Part of a small language model's weights.
Architecture: RMSNorm after each block, no biases in attention or MLP, untied embeddings.
Each number is 128 + 32 x the weight over its row's rms, rounded and kept within 0 to 255. Layers, rows and columns count from 0. Numbers have three digits each. The size before them is the row's rms in percent of the matrix's.

# layer 7 attention value, 256x128, rms 0.184, rows 43-85, columns 64-127
124:075114031117135178122139152127125112095152134146136113146085180169154145152123138089121109042140140112102123173169074121233106120151072161139156165134158110110108119117153133066136113152136183
105:105142090077108136145095185150113131143115151079113097064110172127180155085122165115146136142148094068087114094145143134149175134093132120108121128137104091080161126163127131066124139145196134
107:119104174142129169150166134130178185151104130146130169096213064152091139146170114162089115133168147139141174196137151098071153120132097125145113058129156152090137160137128130136116115128122079
112:090115104102162139160095088168134066131152113090142185165146060193189077154138143098127146127094123088093233131183092115151103151116089121114143106127159132109139067134081092067111158138142151
099:147109146134168059076111079099139127115119121130181059101156138113176139054148113148127112099121138134069141137082141147157173129131119141100106152142100108087209099160119122051155134074086140
093:121176133109154193129142131128109137109142131194106200124139081170025234142096121084112117143128108118151109160147129156121115100123148160149147148101128132165088105168119128139094137109155097
091:105114156149095143155139127200112143161215077182171155134121127102111142181130171078177126108173151090112160142180121119039135140135083148157152082209137106105131106120130145099126142134133126
105:138128125110144152115126122149220126103136148135108111102125166090098088057105136155182130139163088120076150069108142147140110141125126143119126114128167102127094105095139134091129159141087143
099:078131158055071170148114152085129105138144138163073141126105124100161128100144108185127125150169105138160167123151124075113124163105122095114166136053164090134166131116144117150162157169113132
111:119164117075099098086120135146098120166170105116144109166127097191122130108157159150184094161102096108178052110146083139086076109111079119123127143106145119124115088202110177150127115090150157
091:114133126147094094120169129072162143174173136109174130174122127133146087156120099097081114077146152060141132131131118070145093115161080145176144104102113153111126075155180081127127128155111159
095:095113105164186188144113131163131097151134070151145161139118069138141107109136130046164113105151159086081219157140130099128103193088096146095116113163142111114135133175125114087102171168115172
098:110131131088156173127179127163142110104170128172185089189146042139144082170110136166128068093104067112118172148138169174097085138130122169129139066101117143132170124165140149145104104126100153
099:087089085130123161187101155135158116127153073104113149138099145117166100116084137119162084159161136149133130161155124144081173132080127148155146102115121125159175201166114159169082131169050116
108:150102131112106138141181121088094091121120099163094088122129147053131144056123162018065080174094098138115082089136137125109126116125064171144077155100138107162111144143107145077125153153132180
106:151159189106099086110127105150096142222172143159120110139124073084158133088072116204197135136168131105185087127174091143123147111118094100120160117112130163153094067104142143123112133095099093
098:110098170125111166131155117097109143165125143140133184107120121118106079138139130149149132098083147092100098153123172144183119126119119096119132153155132088162166211118101160117116151089130188
108:137128136081065117105127125168104136028123114103136115121181126161143142098090081126108165128101147146111143066137169145097123194134163096126134129124055148123107133109152136094055106119142081
104:156120152158164198085106154146106124078098168120120139094107172076127175127139157144110148142133090145064147155186153126134111171116188124148160179127071119130119082101155064090119090175097072
102:115166134129120109113170147160094132183118111139137079116146144091106116110154174143156110166120137147108115076104111141171121190177210155131152156130146172129108129130077167131146111179143202
088:067084109128195103093108135135085120148160182179136178136120081121080097124118079111120118137205083173183147131146117129126155082140107145201158148158199110122118053086148158119056162063118164
091:133144115126081096108069158167109117146114174151175103103146096148159135111171143081108087151153141073110161127080134088148076131127107164130172130131123117155135120086118064140149110163108114
099:154158140123150145172149165153129148140112104157163131138159113110135131113122127061111064107127074134164138159093136073158076144164080175106121163105143052163066173163145102118068120137108200
096:168134137179122121202159196138129159100154136147081117170126159149148187103153080150159104142101123089127107116104140117183077190150177152115092119110130086189112114068149148174088079107116146
087:082160103090103136123197143145116159117116183094147125130109136085077146113162177072113158119120147119158151205165054071073151145082120163120185117119162122107118064140131106183139100117117089
098:131145201157164114137151076134154169112029127127081161107085136102147133177133107124149117138101155151153099113131112070135098115174097117102097111106081162134139167146173116114073180132091115
090:080110118143128147119141114097150220114127165090145082126140163147148129058089098095128093172090157160117147105102089141117110108151100145104040129082158153140120138169121099102155133136121123
091:044122150152103144112106156102120123148148105153169122109173085130111101140173126091131126095155092181041159168097135140114139115123140155128161161125159110070145085136116118208137128139152140
091:112087075116142105109156163184185124154217151073161132107076105109129130115199113169133169108067167102208155124092113093100164115091165192137198111134208118089114159099119142115158080152139114
086:032141143155119171145091136136134173098143116148123110123149082122109096187155148094100152142148125166122176119112090138088116113178098151185129156204132150078101164116135166084137204148146159
087:141129165175162137127130210143108149120079146103120117078096128135099198176174117181106125169121140075164115118127085063147145168085069134234149080137104098164119155121102078130165177112118124
076:115184109090113123163164141106119132120144069118146137088124154092192133117144093182157188103117103128145160124161139135155146132094130139065084131064129159094132165167102138127159102078148101
088:166101085099184190123119102130169104118163132084131175100147153159146127137109136163170157109146108121146168194079131110140158146060189094117135177101181152068160135179127075121158127119111110
085:190148129116139134185109120098105107136158083085139116202113141091150105103176121113146168101139142144090075144125144129130106169102127146157131192084172170079117155180162121163114110117078086
090:099147052092122141117154096130097153115164104127112153168137095137166167072139128137135075106088108129170149142161140078103126150113029129060126130099109064193081128165144070094122166118118133
077:109205151130123111176123117110144121124152103170136155113084087066181113100184127165120188133063118154090136129118133105158114096164086090108094155094162124156115171104137108135116123158134194
082:116140090168110148153152206106122127087112120099073143088117110139056152101074108083121069147148189149140123104129073114149126109156097149091159173126101167097138105140116166188141107136075146
089:150189122110060119198114129181159131087141083133112137174121128134134090115137183123156131090150132114097211149146130112132128160133132144119117178115136118131102175180148176144085122187127169
095:167088097100138116105134090119139111118182178057123128143087160129054136103137125036089083107160175164162097174089118138118099179125113172147115113111128136119139123145126118122150132128082086
080:120095066131125125111167192097132115122152096141146158134149160143121135123060125112167135109112150106197155081150116147092151041098115137133110196106035099145166091127132135240170155137126098
091:168116149134176181125135157138176100143152093042145095080114157094093127156060126167123092133108119166084145110070111131165146075144153167168087177141118183119210191134135110152141147108082179
081:166130144133140084142162146169113139149109055117105134069099120060090125096085089160149142090164103146181116095149165076151131061170058157086127105079090128169079150163155170177172135166074126
100:103060076128151073106108147142118141156110130147124125117122080109094159100117127139141065147146121085202120096112096099062161151097071142132188103116101098100132122175084136153111113183112072
# layer 7 attention output (transposed), 256x128, rms 0.16, rows 43-85, columns 64-127
108:146112176146086111106114119162181133152157187065138169106151120097173077115150146065118139113119117164118209142097145106122086186084172145173094070137110105107149169167109108144123143102104143
095:162092184142154118135078116113139118145154181137101140155183158202111109156125142094119133110137121159048146131107168128109075096152118139167122140134132170169128122108084196138114086111058103
098:118107085135161097137124088097068092091082091106129089131063167090181119149063126096117114158142115142076137091107121182189118128140120096072154189126159164119100116145062095107083119164128126
085:157180173175147118141109083096104140115135136142101083094131109090130162101146086142183127148139139119091114075105064146158088149199163171128125159155114132073152110170176165122202115124212150
088:152122092142136182114147175152135160141112127099113123194152147144123163143126131104162141174109095175104097072100091100182130123167100131160149140104186125168123138119091103188125079120112115
077:138075103112082081193151110176128164118104117177139150147136127064143133131116098107106135113129145120106137084158136119115142134118071142078084073153111158112080124098143133125153158194161126
092:140084098086094145161128095033093176106089105141105101140111085141116091139089136171117144148106138196116132134131146140143190118082135127108144077117111183153205149173120156121171130126078111
096:147130117157177235133121147097045125189164092127163147149080128110148095209172155084139130124112106162169135171102148114119108128071084111137103131123146150144164176102076160152152106085139146
097:115168114170203085105123136182098141158146159077171143121124146142162131072151164068106141134070148122115083186073173125118125136104116142162137196172128104167098141179118141137076131066140180
098:078105137168157115148162101093158165117134132070133138085159155091094077141100176099105177107125146063160145133089177091101117178203085088139154094099128141131093088091183041106154135178058086
087:124089151109188110117126072137151189111094123114095123132122113132157176104149173156128134124162163130096125149159103096180164172126160070122163096078196119085182136071115141105100146075122117
088:177124103156052068205147120109053149174122084160124119127109128127097117148090128162134163124102141106126128090097116108150124091167171143149149058150134117058126121147094157119212136143153117
091:152143108118138113096127067133134171118059122043103161108097138124173136105177131110143176118162158138129095076150130129157169152213126109098084124150153089132156160081156117107127107122112136
093:207146107130122112172123109121089158138118095224107112109155128178091103123148160158124177122111109098133083132136143117084113168129123114153130118113141119165112080166129120080155165153147129
092:148133124153119131086118152201121129095140129105154151135192117171114152129103094134197129080166173129104113143138172074132127111115176069105140090157098125128149135111136159143094128174099119
098:107078116137137115154150077118179135060153109125138114098104140144046083133137178123154115140069096068109136095140140093152186151124106112113110161115163144187148119123160096144189104116177095
095:059100085143089178171135123163116117105111165095126097151165180127070089118087126152094131143126117126100189105142087105087181127161143143139114153132087129142106111142102096153151136158096060
093:086146156109222181148139116127173165107108152145127144144112136142164111127135126111151142056145124152091168149121097115156121067106091139127091094120169163115112107066114085133157062170095170
087:157089086115082164111170178117150108188182145163105135141080082148105118146130101115075164091082121128161163103106103129117123141108143102183111136127156092146092139135075113180157176150157255
084:128141090147081123155093182101079111109167080100101154097174110158124132138085092130130130110093121119099152148100173100135158083101064104116097098117111151150110164151099088109144144118131031
072:193148149167166099078139112152190160117132098055103105118130148121178176120153083123152134165135148114065115130195095160150175134116072123077110116163117139129167123167167112180138097118112113
096:192055134167099165152202127082131105157107128079103079146163142142113122131101100110079124155123154107100194142135066154078099159144140100115138120155147103142145150181145108185116176130158166
087:099092132174108148105180146157168075152094156072150111118175134119148145081100145064116141148162160153052155178135103160097119190128158173159160182113163161147168171146161119081123172107112116
094:118145132168189148123181126137081095138129128075133119066096080147114134117144102108118149161146072135094104096176147103116112126013116152141105093123119060135073073149093138166091110076142095
084:119181156126163153055118202128154135139133219086042070156123126131142163087121093101131099119156138106141131091145101195103124106178117148163099164115095094136112118125073152161110142140111096
089:159177100156097103171080178164145079133170146124165182130154118131137160085065153147129131155077113178150073131152135164112184057147081134154126116111088124140122084176186133069175184090126118
087:111153114126146202125078154132182041137120091139209135139112124152083119134131194123112071110144095194131139132160132167137117075154171116105134104109160163126168185171149153145093178098087152
090:135102146121131121196144128141128162130128123073117108159130145188121139149189147061129135158172161115150144129123064125129088126106131136154134155101138160108108180081155122155099141079132155
085:155155106124121179117128144112134129107150202073057110121108123121063149145136087084112068196093143083161138109164081138137098111186108139086099110076202089147138072119092091179069111175101136
092:133110130069090194175136157130171190147122099134198128128132157116123110137138135104183162138080119153148094170130131075148139116153176099112080147095181107137149137084184144115084118071081124
080:136069129124063180073162153137127114125121151163134105155125123139115099107149095116156150122041091108115144112107112150123106093164158126137123095076146130173149096127037095136130132119094140
078:121162124158167140074097113121120127167137135160153147141116126145101134090109147144112124120183171169128159067108154121171148115109069185137143091142113140109135125163096114153111094176085107
088:149151099123149121152125108156142087078130091064102154078087169082100129061099105131147147148147131084173113134055096077169188149165116150093133111118185130146127110113158172150123123167119150
089:151150156152140113118119109115119071158084087170144101086105144067132132026097094131141156134148125090120143115111142110121199130143125150117096127178120116125135134064147177099139077119130112
078:119112111162113109069221091146169124157082112076122110124184149129087143126078161104110112148120125123111167125142074189079123132105158190090169151139167074102162131150115091088079177146099143
085:158127144166141134132169153111133123170156129134148104166173147167108137151146081054105125138098184142108148123099121146143141137161115190146161131173155118118133149145171094110113094121106114
084:120160133118175149146175185108111151134110148087123178129102110132148092150138067102154090147059102137164169115195089171074086091088165090175094145102108094167144171129157148149120103061119151
094:143157112107205165131168198142136167125151133079082135107143126108121154088144097127100182179165129131107119125139153128067168129082130161175078122119137090124148103038159128125148135138125115
098:120186166122149107149113138070082128149096165112143089125107127130135171118106103132115095189099068064152196140178100168109143100157145086149113084128128107102138156151102146154117160060118170
083:123086091159134132058161105121126110110129172143079155180130074164136136210173153138117094126134159132113164129185157136069043088115145122171159150084076153134159157129075089158150116161176126
092:135101093128090164174085138117113035101129094112137157112062163136143121110203091119144099144079097136169144177069118083145129154182129130102143112134167138198099158123176125151138115110169125
073:065157129139105119056203154116125087177126191163095141171164157166146143181121084129062098165155197150071195118181133183123129122143084164166156105078090139100147124129117131083170128149157125
098:121093114093126082075153037127161126123100159138046157102117145122082128112132183169075095150099176123168180083133081135186108097131134053096118147107151185174185089165115130130167152120115127
# layer 7 attention query, 256x128, rms 0.182, rows 64-127, columns 64-127
111:124087108081128118131099112176092143148094152083104130141072092116153166159108150129092128094160111124109154150148187188120094140167073138142087140122130140117139133104085083110130095136168146
103:137108122115104127153159167104107158111109156068135139060173144121117056164079136109100096094171122121154122109133136170122093107173120084132063141134175129161180091184082164119157152147114167
096:136109090124107126192109144180137145168131204145142130144131117140151099131161072168196102134113109117111143163118139143118116155048181170144177127132135111078122146085134146122047060097123126
102:144144116114091190136128088093053130125143135177062104098121147063131170104171083188119163119094104168101093068154136033109186151107099145102157145146134114131121082026114101166124112114115121
087:106040134105133090145096155099136173142140141141123154139147127112165161075143101077146100125097100112172178070088142082085123094134143109141126128111104132125142149117156106084104162128083062
082:146106151167181174087126131135117081138133148091147146158122108144102073104082158113147126125111078141086126122123102109084153068146084178065117137108109081130123127162123118143082120119189116
114:137106118083155122080130131120130206134194157116095156104148094104122144129170066129078088156103124134163129088166196137125137136129068138118173197156140103154158129106131132166140089135063106
087:084155103157164124098120149137144158121168104051140173124131073117074159135151188105083107121137070127146159075107153124122155091066066103092162113070143115137113122074157120133106121145099131
083:146103089099166121153105157124163170137133167128050131104112121102155147076153145149150136111180119087106148197104179102140132195149202136166093102127155165159116149118110149094147113140098096
084:165182163128132141132185103137113046124131149157145089117129123115123098106114131169153142095110159116099093100171121086156129136137185139128112156141119153107110104099123194137091163131187102
094:155082130130140109098072083062174155120136086160062147147118141147146139168106144100121144135184143175145181126094091143189084188170111121131152075106149122148130134175132159169118117184108067
083:139127112042219103169092105101115157163083128162068167120140150141125112125145137169175146116098143124130115137139124108133124151060147118156108217117182150089131125127164190135133081120125131
107:176154135144075119133136139152134101115140056106135081179130135138149140091150113101114077142116152087101131115093105089102160122143137152070193123118120054113130099100090081082081137189147149
098:121151073172169161079151156190166097076151148065190139069125111159071156123154135085121092140089067126116144079167140191111154064117048158119088142097088067129161102052095130118124110079124159
081:133098157084133140148093055085097171148122128181136107193148147136172136123110163160179151099153200139140135114101119079186096164105172107089114155084133197103142177122169202155119093135143118
104:146068121108102107125107140120102150094148021152094148143101169094169064060121131151129143097160090118143097155061118110117177113170175145123134100161110123159130175153151117047108214132160161
087:206123128079158129149154101139076196111145120144107143127167158077118103133137107121175188117095152163106100141163140145177165117138145134132099145111119188134127128132183208160175106055126153
118:197168167152165148097119138141103168137116189118153132113166158105109129149078135103178158139150084153068099131187165168154120110116083185126149110117060154118141120138120192161157146117089158
087:137109089084200144147079149106087165119182091104089141143127137088084175155129139115124134101085164164141165170107151103128162055146138162136103147103175171135151114099141166140161125069112150
072:166116126076132143097109117084206178154095122149075131144158161084100114137095154101178130163101160129107158101091119111153136122108133092136114151118154204109087129131088182157154095113068094
094:128147142097097136150094127136092051110145190168177084158162118202101109057117158111097150091150120128121122124142129080136115107137139152085124142110101119146158113143169129073090118133174140
112:123108140128089127126147099188079099136097178142115154117173174166108065200105193124103163138144095167105112087127109114077096103085129120103139177090082019131108079162122202118125099123142135
106:117151118143099129097179168097142143060119137137130100148124148109212128134165074100147104151073152082100093150133135165119181154185162089149117150136117101156069194076133090184172158154129133
090:151098135117143127119107168168163130156170072089103144153121122054168120119197119099154132088105133115144166146102146166114167073126156145127106137104117158122112161153090140132114211152105119
103:167090111104175125110120134086131139140113111194110161152119147075184145057145188140160151090110110086142060176142201153152139137168132109129116087096114174096128186127150155133126148113121158
100:161169178131126123092100113150142144125104146071183086135138103161117160112148093153148128091132155150120112085127159140119068124142106144089142138112143103043154167159125138107124156160136146
097:112079105111121169163096100145083138132118167103156128065140113143051067181068131141090143112132149143121187153152105080121129088097142136106124138133145118177141040209092139107142061093111155
104:106129124058085123154116117095119107093130082134227150102134158154183116135132124128125134179138091147167130152153124126155121130161142103154096115155184149190125133146142064109166130143129095
091:139091107142130169095098092157173131146102210120093163089119116117087114150135151124128205164112149130106149074104118177166103105110071097098135110087112124126182086126145152114142050089150089
109:151135077143162112065080147186160126168126116086058141133136125097104133125106169160147118130164173195154111099076114160127107130092073102089135136067134107086133087177079173141109123104117112
095:102143126106100138195100104139045157089180090107191097111118125157108134114174170089069115085174097094129191139123121120141137101120121209078120105143161156153140134130158109075164129099125164
094:143157130131084127086186155140149114102123113138145128069125136152145127083121132183126077110135122074134099164132159136135113122110117084106160071171131146088124106189100127090122174151142121
111:109185145101151084144196148103146144136126146114122150071091143099104137140121133139134167102140095122132108119120136100155022090147159170112102119073191069089071126136131118091160118137137165
082:122182152124093129118158098094112067144145168197095081111108106160188126122148094187186088096091139157136144081126099142087149103136125149185179137144096106142120094165117085159154163128111171
094:087153111135096146080134167090098188120170092156125163150164157178149157078134097143126173182102154134168131069053172107164159138122133120131126122135120126137131116087124149053153188115109128
100:090124157113161181107169147023092135111132066108134147123139147176123154138143122085101170120149099151134140035108183090147092121092079087153108118123152143096134156117180095062139160154106074
088:162146127149133163084133122092066153131125136092126099081170112169113111085129122126131136144119133105149139130103121075079140136107078195067141100129122069168156088170124134130137140146110138
097:166156106117122115137081072146139099104106167153094088147111127158165117077094092173150109119160127094136146187152125142143123144174151166145108128146181122129102104158111177187145120156159134
097:165153105177137084105185179163133119088155105144115163088120100134147129114104137108069088125110143178129098156119127141089040163126122112108103132169102140135117123137144168168126127146119125
081:163112108177144167111162159176116080090120119074177157132141092106067107159080113087142138101098074141116108148129127158114174129168094140053101136131078095134132070120105144090116156070145170
088:118139102137089190101121168139154138097174094087131160104120124158101197111150154075136104127124133131161188100103186122080134110158100127116134071102158109149108112102096141115107121146099170
081:143141118062142067172091116108144191101081164170111125126119184135154115086132147163194157109169163095135118137111128114123145198155154073188086133112189171129150148075126113130144120125092070
097:079128156174157096093118158135137137127196108094146083170123102129148148160160108134053103093153100198101123054084096160113152126124052161150177115129108113136163083134146079128168129110120145
094:138111139124107103155056086073192207136152156145071113151129126153160120134141089130126070129126179105122183117082124120166103157143150127183190099124146132162113162170131113142146130157085082
096:095125125091157097101126140108074066106118085100143131084151132096123123140128156137064110113106113135161073128142116116086147088137144117066102150146131072122129164106127105075095156115173117
084:111162110138169164105137128060078117201097187157110121140114106146123135151113114144056076152113123110127174150130125106165102095154126097145123119120145140143106138180133155179141111141111120
078:107121117107102068161122148108116188141152093143103167184073157099165130079116076084154191107172119115125126129095115082162188162146111117157153065159096176118167144079117099144147145126120145
102:148154134143150094090207158190177132102148142101191168112130157091120123090121176076142143136124047168123094063114136186087123155146066154123081146126093097092089116135097141125140133125105115
098:069172151095120112140136138112085154104103122125110112140117142109131141108143081175100172151088172052142096106130141096111162158074109096072103198153144090113176152067150152194154121125141126
107:122124113087186180029046135141132121133111170161175165137134103153117095135165149074083167107141134199118176111152129173150131095150095118159096124077125139145164155141140144131152092085095117
095:124148183047176112197129124049049156087138139179105117138141141111131101098128078175100146085085161107178073174147161096179180150100144110126087153177102147099148152153172165176145158118122105
097:122162121145119039120180155089113133104141121122050102141130147079193127114173050108169094159115099130128084130091097134123159207144139105132101166157109112137073152086139134186120199153129105
103:109136075139083159186132142179151142110174138093163113129113126142113128140175132086120159137084144085101139156161137147113176100169153107135134116106141085213107146065097077161180130121127184
105:093130134175103148139127127185168116176135154148149136155161083224100125104091154076089112130107146095141175120139116093085058105091126130155156140125115033144111142129123117133082083098148171
099:133097153096129085176132085136093151157105047111098106086159153057170101152104116177132122143168098121102123155158123151106159150098185142108143180174163127103136115122147100063117174176135116
120:103140116150091143094165138132095149081079215129111124101155174143109123168092132136163148133125155057097070137173132155129125197145132069076131171079094116075091129157156141167122103153144133
117:123106111139111101049183165147157194079167140087113165139066123152114158117194126063179133130122143136147163118095122133153130170195113111135091083124142154142112121125063139130146136090116140
092:125071102148156146174063113139138111155097100129075158145138135084096125152127172155141191152139120095113147123141142124130147074093123148140136132111162116136170138056156169092119082074140143
104:139137081102170191163072110129177111140139156128163152175091084093060127153119141122133210130109129191178156149118155105149158110100100122148102092148166097139163125100113168120147082083112130
104:155098164146116133094102139093157151036125139102148118097110125084149093104185088133199153130080149155110112116125142155164181154191085114073122118127057175174136100186152178130170155107119126
099:129134139139115121140163120134219118124146121114140115079117071067087124117151057214151110127104148179184102124094115167137134144051119117090157182195159120120092079085082135098094145133137091
105:121145172127072147129155118155099120137096155156118134124164147182132146104082139125041089135130138085098147098126122103109085125101139162115152140172082039055128141141123096117121115144148132
090:119145131141109069123138094123117113156114069122105139066193119110157114149077107132133056131156105120132140139134139138150090116105161138097138152143163180097079147189093124094104135098125123
105:107129128143115125162135115117166078129130107160097141123106100110133102172141125184186179171090145105154082130133116147152137160118139074132135066116091106156142141095112194119095146100202130
# layer 7 attention key, 256x128, rms 0.166, rows 64-127, columns 64-127
097:118110138123149098153183139200154152126101132144165047174141175131138098095069115192174159098170064139093126174129136119165125108094083064149088174074052107117085148125153157108107141099117100
100:120147083138162137131136107102118114155109092118112100117103122206104139153214138116108128130119159188184089178113167142202187135106067075107091084094113093171013151166164111163087168158093142
087:107052147107145105139119223120175147131120172107127140159140130135093074120124136182140106112143125069107188146159118136079101151189140129145175182091160138123149135117114164126146098080095165
101:148101095138098115155125157097109211107173187064103125090137087100125146128132141132162141088149151062071127146114136125152149144208211156157136112163127150088127090089130155116164097129161116
103:081118107121135092111123137137140153162153099101116152119163141171203177161138098112132149122114145167141096091155194078157126135163089133052094131098117082124150099053146154134134169099102170
097:154116169064103129127170125088206144139165178096145126136099140072099076148077163197132075179117102136113124139122052167151070159074101128106123166143151145096130076114106141105162152114127125
102:138073120144082173145097155191131105143129148150106144147079124078089136031165145117126156145185178123133167153109175119186075187182123121123104119146185174105153105126149199155118091160078116
080:185179110146146116214120093130136157134112175139125105166089112099129068125157109150087151151095081117106145161191085158154155218088149106097150151153145175151152108123106129107065130121098090
081:141132104188081136144093102152125125153155030122142132145124152194161142058128127106142124099156108174123138085130147104167136148104146098139155108168076125184147110086087125151120167140107124
089:093154150075125161124126129066092105134178143140078139129186166132121182169105169096117122169110124126107117081147164095090108054115109166157093148148142123073041103131153178131191136182106135
097:150120136121136057114148107138067123157105156150120136126115114092118134058131088079129142090226105126116114155138101142133129185170212131121127120120140139152102133122079075129100118152168066
118:142073137148111103168102096147123166151127117130165152140072110126201131042152125047108146154184111135106118072066135095161119173148130108152134155105118154140184124047084158082092132109062092
111:153176149097136170141085204088115101139098136142145095156196137136073159160141135164139134118053161089150082155153114143087125120122095170034069139128166141100088156188178153193177118124137145
084:094136118119120188137048141113129086084132137101123087135122185126127119131150144175112172135101118123118134114165118161084175094127091085089134151147052107155114144124192139142137155147172152
091:174087122099110069152149107116130151175126075106125155166140143164147108043143088097178106109191131105159117163071136118139096146165181122147104141137165164086114137098108139095115129143107118
116:117129100155053147120162157168141152137180088117076139110118157110154148235151123163095130149082167159163178154163124118091125080137170150101172074149113100173164097120164138115144147126153165
098:147061116116096142124137152137148080139151086146109098162110155166155112065164113094184083121176132113130171159068089047113128097161198073143151089119162159185129121056084090107100119137149142
102:138101099141166152134112119133098121059137201169140131089148113090162099081145107139199112117170087084078088134099114190117212128142121074157157116105126124141078142099095126159147087132132135
091:188063138162077099205149144162162108126141027146149081123111144181104125090159115125142132133131158121164149092106084102124132083105121111100087141085145107137139151096122140103083117113083128
086:169081198128114097155192133150149091151108085146122119170194134197104108061103161131147105138154147110142109133105065078082118118143169113135091153119155120125139117075131132106131105109090117
090:147186039118090153100085113146114131149110146100097156109134148107170128195180067117116172106063120144099145129179161122191119104098098097105188129121114156136119134165117122120132132157154130
097:099107093025066145116133102131094104178072200080144127091132177083136128105184128121147134178153130138093115116147077145146126167102156100149164111115127148076098096128104126148079143138187091
091:140157134117149139115174092135136188120085148134173162110103099124191171136108137110108109100137109213135151095139146109119121127113151165117087127209092123167143132126070138129096063122122122
094:132135135095122093179192134091154166093186153082098090160155111124153130081116104155225110151189091157130127113119067152128099134144122182143119100131190124085184097073113160096140161113163141
109:090167139142142131053138090158065136134162088131162204121161156091110149138115076129099106101112132107125150105189122067123140104180157131080170133149106069167127153133072114117152114119137135
106:162099140106172165204072107125116152123133170149177130134190167157135136087133107161106140142152087086134108160069160171140186123112083159159100190064154166078137111091153198130140167141128085
094:120088097098081144113104182114151043134120136143133099133105140125080126125185160134138115120196167088101164178144072095155112146131142099171125100116134168166095082149104079138141150134161096
108:156150135137108106082143058173095129176128177129033160083101136106145167148136170072137121143132101064136154094163139075091163156177178157138129089127149178156180117132121127142155132149120087
096:174106173137125116169125096113135120146151086166172117148201131185104119056157135145155174138119105099112171116101078155091163146115096073125154173112109061132154112083148124106120130152133110
108:109117174084111129222143155120085133130147123094186088121172153130102102070141097166113126192172149118176087166124062150146084158098086139102140179124135131097112132073148127101088149105172150
094:186135121136075104050115143137166176145126053135109132135132134136176064146118127111138126084074128101116184066168135080159148102171097134179111136111137130144147120142169138168137164141163077
101:113133129150093116182130142162093140088170088151153135125232141107109128116123146138111138140080136139159121120127135154128122141122122178126121162115118144122152065135193213109179141105113085
093:188152149088105110159159077062098150171142168110139113139184117116183123132120172123069127121085078117153102160135105150137093125111122090035091103172119168144151118116157139124136138105167086
105:114167122116150129097081201165132125175102142119116104151156109112138187102147101187129127133131181124158096132166116122126128207104123117103112166090172152132113157150097125111160232119100111
122:106118090186102103156135172178124178046114077100151115119146151173135064150123083141188101078100144124142126090127119071153183089162095090102165129108111099130114088125163127094090128150137157
100:129129052151115185138124101189071146112080117123107093049143128137166166146095089051079158141131144146135122125102145096140173074132115085067082129187114141107121140134162117117117125112137104
100:104129093114083173117125176150150162137180075055095109133080141072075139109106113164109151203164129107161112097136102079156051163093118103111127172146144125130092073150132161082148128125144139
084:082156186093113100099071112051156109130149192190155160145105141120093150125131099162122114116153101071117147101157117170128157182180134161153100149118096151121128146095156159143147113143155138
098:132128163134142148089092123119118120072151175163147171139119163107078104092104082134111100132092170077074108121105088194108142060125178103102209075100090143140213175131114098137054095147091153
092:136145135073121158085117124114181125094087191136128116117118125075115058127103135175125096131118129105112165145146109175075149147160140119106116145155182176059164132170160117146116127159144124
096:148124142101137092148076132108122152088115172065189149140097081102121073102104082150104098059100133098144062149106097172150169154129143132126120122182134124113141119102140143112073148146148114
091:146151090167143100151124079143119082187142095096122110132102076147167149109121163079106141118146156174157157105094130112186126143115090144157129182124118121183151095093090106082106181103083098
110:100140175164101129088106131086161159104113137128110152148109152105098209167141080221177074092135113141128130145135107123108095131122093115052089107197118099101120112194151192130144149151182144
074:149081139100121092085166174131130165145104117132178158168101098100106112076159061131148143103146127107116096135143130133160086195190153128089089140125153130115136166157080090120087065081149117
094:070181147133131157137121122109159135142152137131135118136134146158113150160141158189051194137102173140097082036167172167113142124025100150080146115117107110090128118117157206108145151103097149
101:087145112170160120119129105145138140084115119135195121084101073156082124050041101060102179085141121112106101076120143127122131176118110108163134175097106130089122116107106148137104109140111082
098:147123096172147150103155131137120129158138082113104131145111184139113136176165109226181070114105141066142130179125108096148144082127131113103141067173137101172160151166138086154117096125136141
094:032122135127065155167086124153090148112169165069057102134096171083177147115168180143126080170114118177168099123104107152070131094122101123140161106167113149132139136055156147157111133120099167
088:171114176121124104148130086117152122093144046150196114154133146135098115044154165103144141134102142085090139112115082131135178117149142154109048136114123153159156144127146141148149059080163119
101:146159164128148162094144082157145137143104137145192151130111134149130140093127156133152100070122044143120176140112148069154160094146115094098185099192139132109192106116090082120130073109129117
088:156085082152119113112171167178107093151108074125157132120128127135111117130146140090172085097134147090100181151138099093145089082181173189093091108101147176196153157101102117133149092087140148
092:138106138179082129173156131152135117121112172086071133089092137107125176150116189143128146169134117159166098062146109161111099135090074119113130143125085107201191159114148148122141158115149136
098:192152094103142153122123155090157167126149177141148135150092097154162140147133114121172104091154127099068154133147123122137169129099162165125106152167132179168116061098085121158053070158117134
097:070189120072135112111134088134168119161133126110162096144097119141097157128095179148153116139128140109125091193120121130138138195095154102150139134105181137059064086139144128139086132143188155
094:135074172116076108156127170144105193104146161138060099148146163110149056141106142136165113223161117097138101099139132126135114128144119148181116119075154152105115080138152147125195168148137128
102:140153062122153190151103106127071116161047161121157157100166150125127130146177090121083142138137133102060133150166096091176176123131119068099162155104072118224114129150072114154135141093142122
118:116134147116093112178167099168113081129135122131133138115156110192150171090112124144113117088138102187183168135114127119072109137120127146100109124167121123163189071105127186129071159125141131
103:127151134120058103119129077116125079132148063182166129141117186142116117073118091128152160137118171109127134114168086121104158139145107059121144117079084125106144154067149116118137155117132141
109:153117134166146129137138132141113126156111146207144131128138074112126125072094127120121095044133097062148159189155153097114143172157100111110125186115125145105135162057095116150072147136161083
114:139096132090129184134116161106125127117140190157136149134182093149183155092156132141121141073164127134082232173089108109127141096125097125094140127147107114169153152080095151108165152124168085
095:163076166166125115196130191121124109130157126166149106159182080120061102074138171124110154137168154136157087150090118161143091154100104141161102184118152153098128123104182172125141129102105104
101:094176085076102117138110159151128153108150099095148109118123158128133152161151116137104124198097164166083016109128144171115155129109125110113136149115171139079103129190181116110150111108118137
102:123129150126053081162123134157134115135146087120082156137163155115096104145120149119142170176144178131145083137138115124121128177155098116193122135103126099127118112142171161092186208109115128
107:116121116109181131128117056131122077126130134174163138142070098139101165090123152146125154062129136147105137150136125115130164171076156089141108091150106110145109141111105105159109162125200165